{"n_kv_head": 2, "d_mlp": 448, "norm_eps": 1e-05, "qk_norm": false, "init_std_up": 0.0502, "optimizer": "muon_variant", "lr_head": 0.00885, "decay_fraction": 0.768, "batch_tokens": 32768, "steps": 4276}
Each number is 200 + 30 x the weight over the matrix's rms, rounded and kept within 0 to 999. Layers, rows and columns count from 0.

# o: layer 7 attention output (transposed), 128x160, rms 0.722, rows 17-36, columns 0-79
# v: layer 7 attention value, 128x160, rms 0.193, rows 18-37, columns 0-79
o17,136,181,186,172,195,208,182,193,200,180,196,253,141,246,171,258,230,230,169,197,227,249,167,151,175,210,157,174,179,223,217,214,196,219,202,170,284,188,140,231,211,202,236,178,224,203,233,249,230,207,228,191,235,169,182,233,153,245,288,193,184,174,191,257,204,210,155,177,230,206,182,134,225,148,253,211,217,133,221,116
v18,172,161,232,178,208,192,163,181,171,252,185,194,156,174,190,213,171,183,211,198,181,212,105,198,200,217,178,206,223,179,182,209,143,235,154,182,188,179,192,203,197,217,162,207,244,205,192,188,163,140,204,161,194,180,209,212,256,204,290,232,197,205,238,232,195,178,191,221,157,188,148,137,186,115,227,293,186,245,232,217
o18,183,152,211,164,189,239,164,237,165,215,204,201,191,206,150,204,182,239,241,148,176,206,121,194,195,212,210,209,192,225,197,193,186,216,168,193,170,183,175,194,190,250,232,195,227,244,255,181,173,192,215,182,201,222,237,193,235,251,251,221,199,152,261,216,202,196,206,211,183,174,180,171,149,130,232,221,168,251,200,250
v19,178,225,190,201,213,192,234,183,218,183,123,153,139,244,228,209,176,211,214,178,208,208,202,242,240,220,130,185,188,217,217,161,220,186,194,210,191,181,244,159,188,224,218,153,230,240,215,189,206,141,228,216,161,240,253,177,178,158,146,176,228,201,216,249,221,248,179,140,231,253,139,210,218,204,247,209,149,160,236,202
o19,138,258,167,189,182,219,223,188,268,205,168,193,157,233,184,158,171,225,192,188,205,235,233,240,272,183,129,230,143,191,188,185,213,152,210,203,196,189,227,124,238,209,280,209,237,204,202,191,233,96,207,244,194,209,240,219,145,180,155,138,199,205,233,226,202,219,213,178,280,197,199,234,211,239,238,223,159,226,211,172
v20,213,208,261,248,237,190,200,211,188,203,157,209,200,166,174,249,180,199,195,159,209,209,242,228,181,190,213,170,199,221,236,207,226,241,197,163,227,224,243,170,187,155,187,189,154,197,246,180,208,171,246,211,208,157,261,215,125,208,138,161,181,197,215,188,181,166,164,163,169,204,156,263,233,168,165,206,222,217,169,173
o20,245,219,256,253,217,194,178,162,197,161,157,249,193,158,170,251,242,206,203,156,211,259,257,219,173,198,236,164,271,199,232,160,189,208,181,146,204,223,232,217,132,103,218,217,184,213,192,195,257,156,196,238,209,170,243,225,136,224,227,161,148,149,253,179,161,191,145,151,175,196,194,242,185,202,233,208,164,217,163,161
v21,244,126,254,224,209,179,160,238,196,247,224,197,213,195,257,204,195,215,205,235,198,204,168,196,169,180,186,204,185,246,217,188,310,210,79,232,213,219,128,207,139,169,196,189,207,246,234,169,198,151,203,236,260,235,166,190,186,137,179,219,164,144,170,223,167,206,186,182,175,176,185,228,132,212,170,248,219,243,194,201
o21,251,250,237,172,197,144,209,232,157,196,239,209,149,203,251,211,151,226,219,250,160,227,181,180,197,196,219,229,175,210,206,169,301,203,118,213,149,236,166,226,151,149,225,194,236,249,194,177,203,205,207,241,227,187,184,170,193,143,169,229,189,174,159,217,187,237,213,212,225,221,174,217,157,205,187,237,201,155,147,202
v22,189,169,174,236,212,147,176,212,245,213,240,190,245,208,195,193,206,193,252,156,187,169,187,248,225,226,216,210,169,260,134,224,175,250,253,197,174,212,189,201,190,179,218,164,209,241,190,165,252,230,198,212,219,205,201,183,235,222,152,249,211,157,197,188,188,275,160,240,246,211,180,201,228,204,157,254,113,183,236,265
o22,205,209,238,224,186,181,235,251,179,289,251,196,190,215,181,155,219,167,210,174,173,214,220,223,211,190,199,248,174,260,150,230,181,260,250,178,170,199,226,242,206,208,228,178,251,180,174,197,219,260,235,201,235,194,177,182,222,210,157,198,187,148,229,197,162,296,129,213,220,224,202,214,199,192,201,253,187,233,231,279
v23,197,217,243,231,204,218,160,168,264,261,159,219,223,233,182,182,201,160,172,230,167,247,210,185,218,240,237,183,228,246,258,191,255,204,147,232,207,175,274,202,197,204,225,239,224,238,197,209,135,218,218,196,230,113,164,197,176,135,199,164,113,174,185,206,199,292,237,190,124,169,240,223,176,178,221,142,194,195,250,205
o23,187,234,200,209,125,189,220,184,205,316,153,205,205,266,165,191,185,144,161,210,144,208,207,167,211,217,216,240,250,183,266,229,255,206,175,221,211,209,243,194,188,194,227,174,199,252,236,232,195,215,231,144,242,137,192,200,189,113,185,172,185,233,169,229,203,264,258,171,188,159,215,214,136,184,165,214,171,174,225,194
v24,189,239,180,213,170,198,182,167,243,141,185,232,250,225,148,165,190,229,164,218,220,262,214,219,124,158,197,188,236,198,151,200,216,211,204,192,238,208,218,198,217,166,202,218,201,180,173,164,149,177,173,233,176,115,250,179,226,197,154,196,143,172,181,264,173,167,235,252,194,186,189,233,211,196,306,207,199,208,191,172
o24,155,255,146,176,165,249,218,197,202,189,164,225,271,220,183,149,178,217,156,174,213,254,222,187,144,134,174,227,201,183,133,207,184,222,205,222,259,184,218,214,201,164,227,216,163,245,153,166,187,198,196,238,251,154,258,211,224,181,186,268,169,268,183,234,169,199,224,235,214,214,228,193,207,207,220,226,187,141,180,245
v25,186,201,244,188,214,171,157,228,211,188,261,220,169,223,227,161,179,164,220,195,241,180,209,196,187,205,260,241,190,219,145,172,222,226,243,209,190,226,184,181,214,147,216,188,160,192,223,218,222,224,246,206,205,201,188,241,215,198,240,232,169,195,240,134,184,180,174,175,244,192,212,183,198,148,197,233,133,172,109,189
o25,206,197,245,194,245,190,170,202,214,171,245,268,152,226,212,175,197,160,205,189,243,176,211,176,219,206,247,215,210,213,168,184,186,255,249,182,213,248,202,220,259,211,214,223,157,213,228,198,188,234,208,185,190,165,146,295,203,152,252,175,131,206,213,149,194,181,197,156,217,202,226,175,180,153,230,224,167,206,155,194
v26,153,219,212,144,195,232,187,214,171,188,220,195,110,218,231,214,205,192,256,201,179,121,192,183,137,193,263,203,177,238,248,197,230,253,136,201,255,260,206,176,194,194,143,193,163,189,196,179,223,162,176,140,159,145,242,245,198,156,167,252,236,204,248,192,278,212,202,125,152,180,180,203,166,212,116,241,156,232,214,187
o26,192,161,189,147,250,205,177,214,211,157,242,222,145,159,213,232,183,189,288,234,166,142,216,223,91,181,223,193,196,190,238,220,235,228,129,218,200,207,256,182,269,184,162,187,162,238,178,220,198,153,171,186,181,153,239,238,195,231,200,185,147,204,282,162,204,249,219,162,177,184,176,208,155,206,179,241,151,207,191,182
v27,184,171,170,169,208,158,230,193,252,247,143,200,233,189,241,251,182,201,226,188,216,203,281,190,219,207,226,205,246,265,178,190,205,190,220,182,204,196,225,133,190,279,258,209,222,204,212,172,261,170,183,190,226,200,200,297,155,210,209,204,202,226,201,181,162,186,180,242,209,150,199,151,252,216,188,227,238,191,169,245
o27,176,191,204,193,178,136,201,163,222,248,168,204,212,222,209,244,201,190,251,180,231,186,268,217,165,189,208,184,229,298,167,220,189,162,259,183,228,209,222,189,157,256,231,244,208,217,202,180,263,180,183,189,193,232,182,306,223,133,205,191,209,186,193,192,190,219,233,247,189,162,171,159,224,199,135,221,222,220,233,215
v28,167,172,256,229,191,223,183,174,208,223,225,202,180,197,226,215,246,212,190,171,211,196,149,206,163,205,153,189,227,211,188,189,146,240,170,173,184,210,186,233,206,190,211,247,242,222,161,141,137,235,187,195,209,272,211,208,204,246,248,193,175,182,231,210,159,156,189,194,203,238,263,229,187,178,280,209,184,220,168,189
o28,205,228,252,215,164,226,197,199,165,247,210,212,191,206,243,197,210,211,177,182,230,166,172,170,215,205,137,163,211,216,223,204,185,244,184,209,188,213,161,258,187,176,220,201,227,201,165,162,120,202,200,193,239,268,207,225,189,162,244,196,172,218,206,203,209,151,177,192,193,227,197,199,196,206,232,244,193,181,158,202
v29,229,178,220,213,232,195,213,200,170,158,173,224,176,214,166,231,268,258,209,203,219,230,204,216,232,181,246,204,239,208,157,206,136,237,151,152,228,181,186,206,210,203,174,170,150,216,202,227,209,231,251,181,186,245,175,152,180,162,143,225,231,200,213,212,187,195,222,213,184,175,259,206,203,222,223,243,215,173,222,222
o29,226,190,180,245,170,134,202,170,194,157,206,187,170,187,196,224,251,260,222,203,176,248,196,193,248,231,227,256,195,188,192,201,162,239,242,211,193,172,199,193,176,197,169,202,200,180,141,191,185,189,260,182,220,214,194,193,174,159,156,233,220,211,211,200,213,189,193,218,172,208,226,214,178,178,206,226,181,163,208,206
v30,177,171,228,227,195,233,224,205,249,226,187,233,176,196,190,195,266,194,196,190,209,174,166,192,210,227,202,188,211,137,170,223,186,167,255,203,177,212,239,221,170,250,180,221,214,219,160,235,194,271,231,191,151,218,189,164,199,208,161,197,222,172,195,212,200,206,127,158,184,223,161,187,173,187,227,223,245,236,190,152
o30,176,212,211,189,241,189,209,211,224,222,151,207,158,212,237,177,250,249,180,244,221,156,209,245,240,206,228,193,203,169,210,246,192,199,244,162,162,168,257,181,157,249,190,195,232,188,186,218,210,274,192,170,210,247,197,136,170,185,219,194,186,181,217,260,223,212,173,149,158,261,223,181,189,228,217,175,216,206,240,212
v31,183,194,222,174,211,222,237,182,204,218,156,186,266,193,137,203,267,158,190,229,203,206,239,251,191,164,175,210,194,219,203,199,185,286,207,214,227,217,164,267,259,183,224,202,169,216,165,193,224,196,178,180,173,196,182,238,219,216,213,181,199,211,143,143,188,231,135,91,187,239,143,226,205,165,199,200,239,191,215,183
o31,188,186,205,162,178,213,284,199,184,185,201,203,270,213,171,198,236,202,234,179,176,225,225,245,182,197,175,196,209,238,218,194,202,278,186,164,212,191,140,240,227,152,202,216,186,221,156,227,205,208,176,181,147,209,208,255,195,197,177,209,191,184,145,174,165,224,137,138,196,194,155,278,184,215,233,191,203,208,216,147
v32,188,219,159,243,212,210,195,233,185,221,204,170,199,198,219,142,233,152,199,220,237,165,194,197,251,225,124,218,213,236,182,216,165,223,310,196,200,215,133,176,230,157,181,191,171,197,212,185,230,168,200,208,202,210,213,245,193,135,192,228,181,199,125,181,201,229,202,220,168,236,135,220,210,228,202,225,162,208,180,166
o32,198,171,163,252,232,163,186,193,150,190,231,201,172,181,203,168,214,167,208,230,203,171,219,209,233,245,125,163,212,231,195,240,146,204,247,180,155,227,160,144,179,194,172,181,205,238,150,192,173,128,213,204,169,184,192,250,235,184,157,206,206,141,174,203,224,270,186,182,138,252,178,264,173,237,232,202,210,207,205,206
v33,209,202,178,209,207,218,174,196,183,217,232,223,152,173,172,238,190,201,193,215,229,179,179,279,124,186,206,182,226,158,184,196,197,222,201,234,225,209,151,145,255,242,205,210,175,228,206,233,218,205,237,192,223,211,198,232,219,189,190,221,172,213,210,185,249,267,193,200,166,198,227,247,167,213,200,237,219,208,183,179
o33,204,211,162,244,243,193,176,209,224,187,233,198,169,171,165,193,156,220,186,212,230,230,162,221,154,170,152,131,233,127,160,217,226,244,176,213,203,185,150,153,211,219,195,243,195,233,172,201,173,205,196,183,112,165,184,202,213,173,204,185,195,224,217,196,213,253,217,207,154,185,221,204,203,189,252,255,197,241,225,168
v34,182,195,222,215,181,213,203,191,215,206,217,227,211,161,214,215,312,164,168,190,171,281,174,190,212,142,185,200,138,144,207,166,197,160,236,213,206,198,249,155,247,205,224,203,189,175,212,182,172,184,236,177,184,268,203,205,136,150,214,214,172,169,185,164,252,176,209,228,208,233,228,204,203,195,184,272,172,217,257,217
o34,195,161,231,204,166,179,177,174,203,230,267,181,193,220,209,171,234,181,178,225,195,247,156,198,162,227,164,216,187,140,209,229,200,172,244,199,199,171,260,190,219,133,212,194,222,167,185,238,193,201,263,176,231,258,200,229,160,139,199,206,186,205,182,180,234,179,162,249,209,171,212,162,224,187,211,260,213,155,238,232
v35,221,225,229,197,215,146,208,257,208,251,220,157,193,190,142,151,173,247,162,161,189,242,139,212,266,232,235,194,132,247,197,214,166,217,176,195,219,195,183,203,209,199,182,159,210,168,260,152,218,186,155,170,206,203,207,244,223,218,214,198,203,170,168,202,232,199,186,156,194,236,222,254,225,207,271,181,252,226,181,149
o35,222,243,258,199,192,159,207,223,223,171,216,173,159,217,196,187,197,224,165,171,219,209,136,212,182,222,219,173,149,200,252,163,213,196,215,193,268,221,216,202,182,206,139,158,202,163,270,168,230,180,165,210,226,161,198,205,250,218,170,225,164,148,152,198,223,240,194,161,189,186,190,241,222,175,277,170,250,207,221,239
v36,135,196,205,180,205,128,212,258,232,194,138,171,176,204,185,159,195,203,160,170,202,177,214,195,201,146,230,227,238,266,184,186,119,180,239,190,191,243,173,156,180,160,211,205,224,202,152,264,193,215,198,248,214,267,258,142,146,174,196,181,190,172,164,236,233,260,186,179,173,163,232,166,164,209,163,152,277,207,195,171
o36,193,211,233,198,191,151,193,219,221,185,144,156,186,170,221,209,203,142,216,217,206,205,200,235,215,154,256,183,214,255,208,221,164,212,262,231,230,225,184,136,217,144,229,157,240,230,198,225,153,220,188,226,271,246,223,142,167,211,164,212,205,207,229,213,175,230,185,205,147,169,244,158,191,199,181,174,220,214,247,158
v37,235,144,166,192,212,210,177,133,210,193,252,204,242,230,188,141,198,183,205,218,199,207,190,206,210,208,275,190,206,168,205,222,248,257,223,165,218,162,265,137,145,227,157,218,120,178,251,181,217,209,199,193,216,237,206,200,223,146,176,235,201,249,159,205,134,169,164,198,239,187,179,239,189,174,152,234,207,221,167,191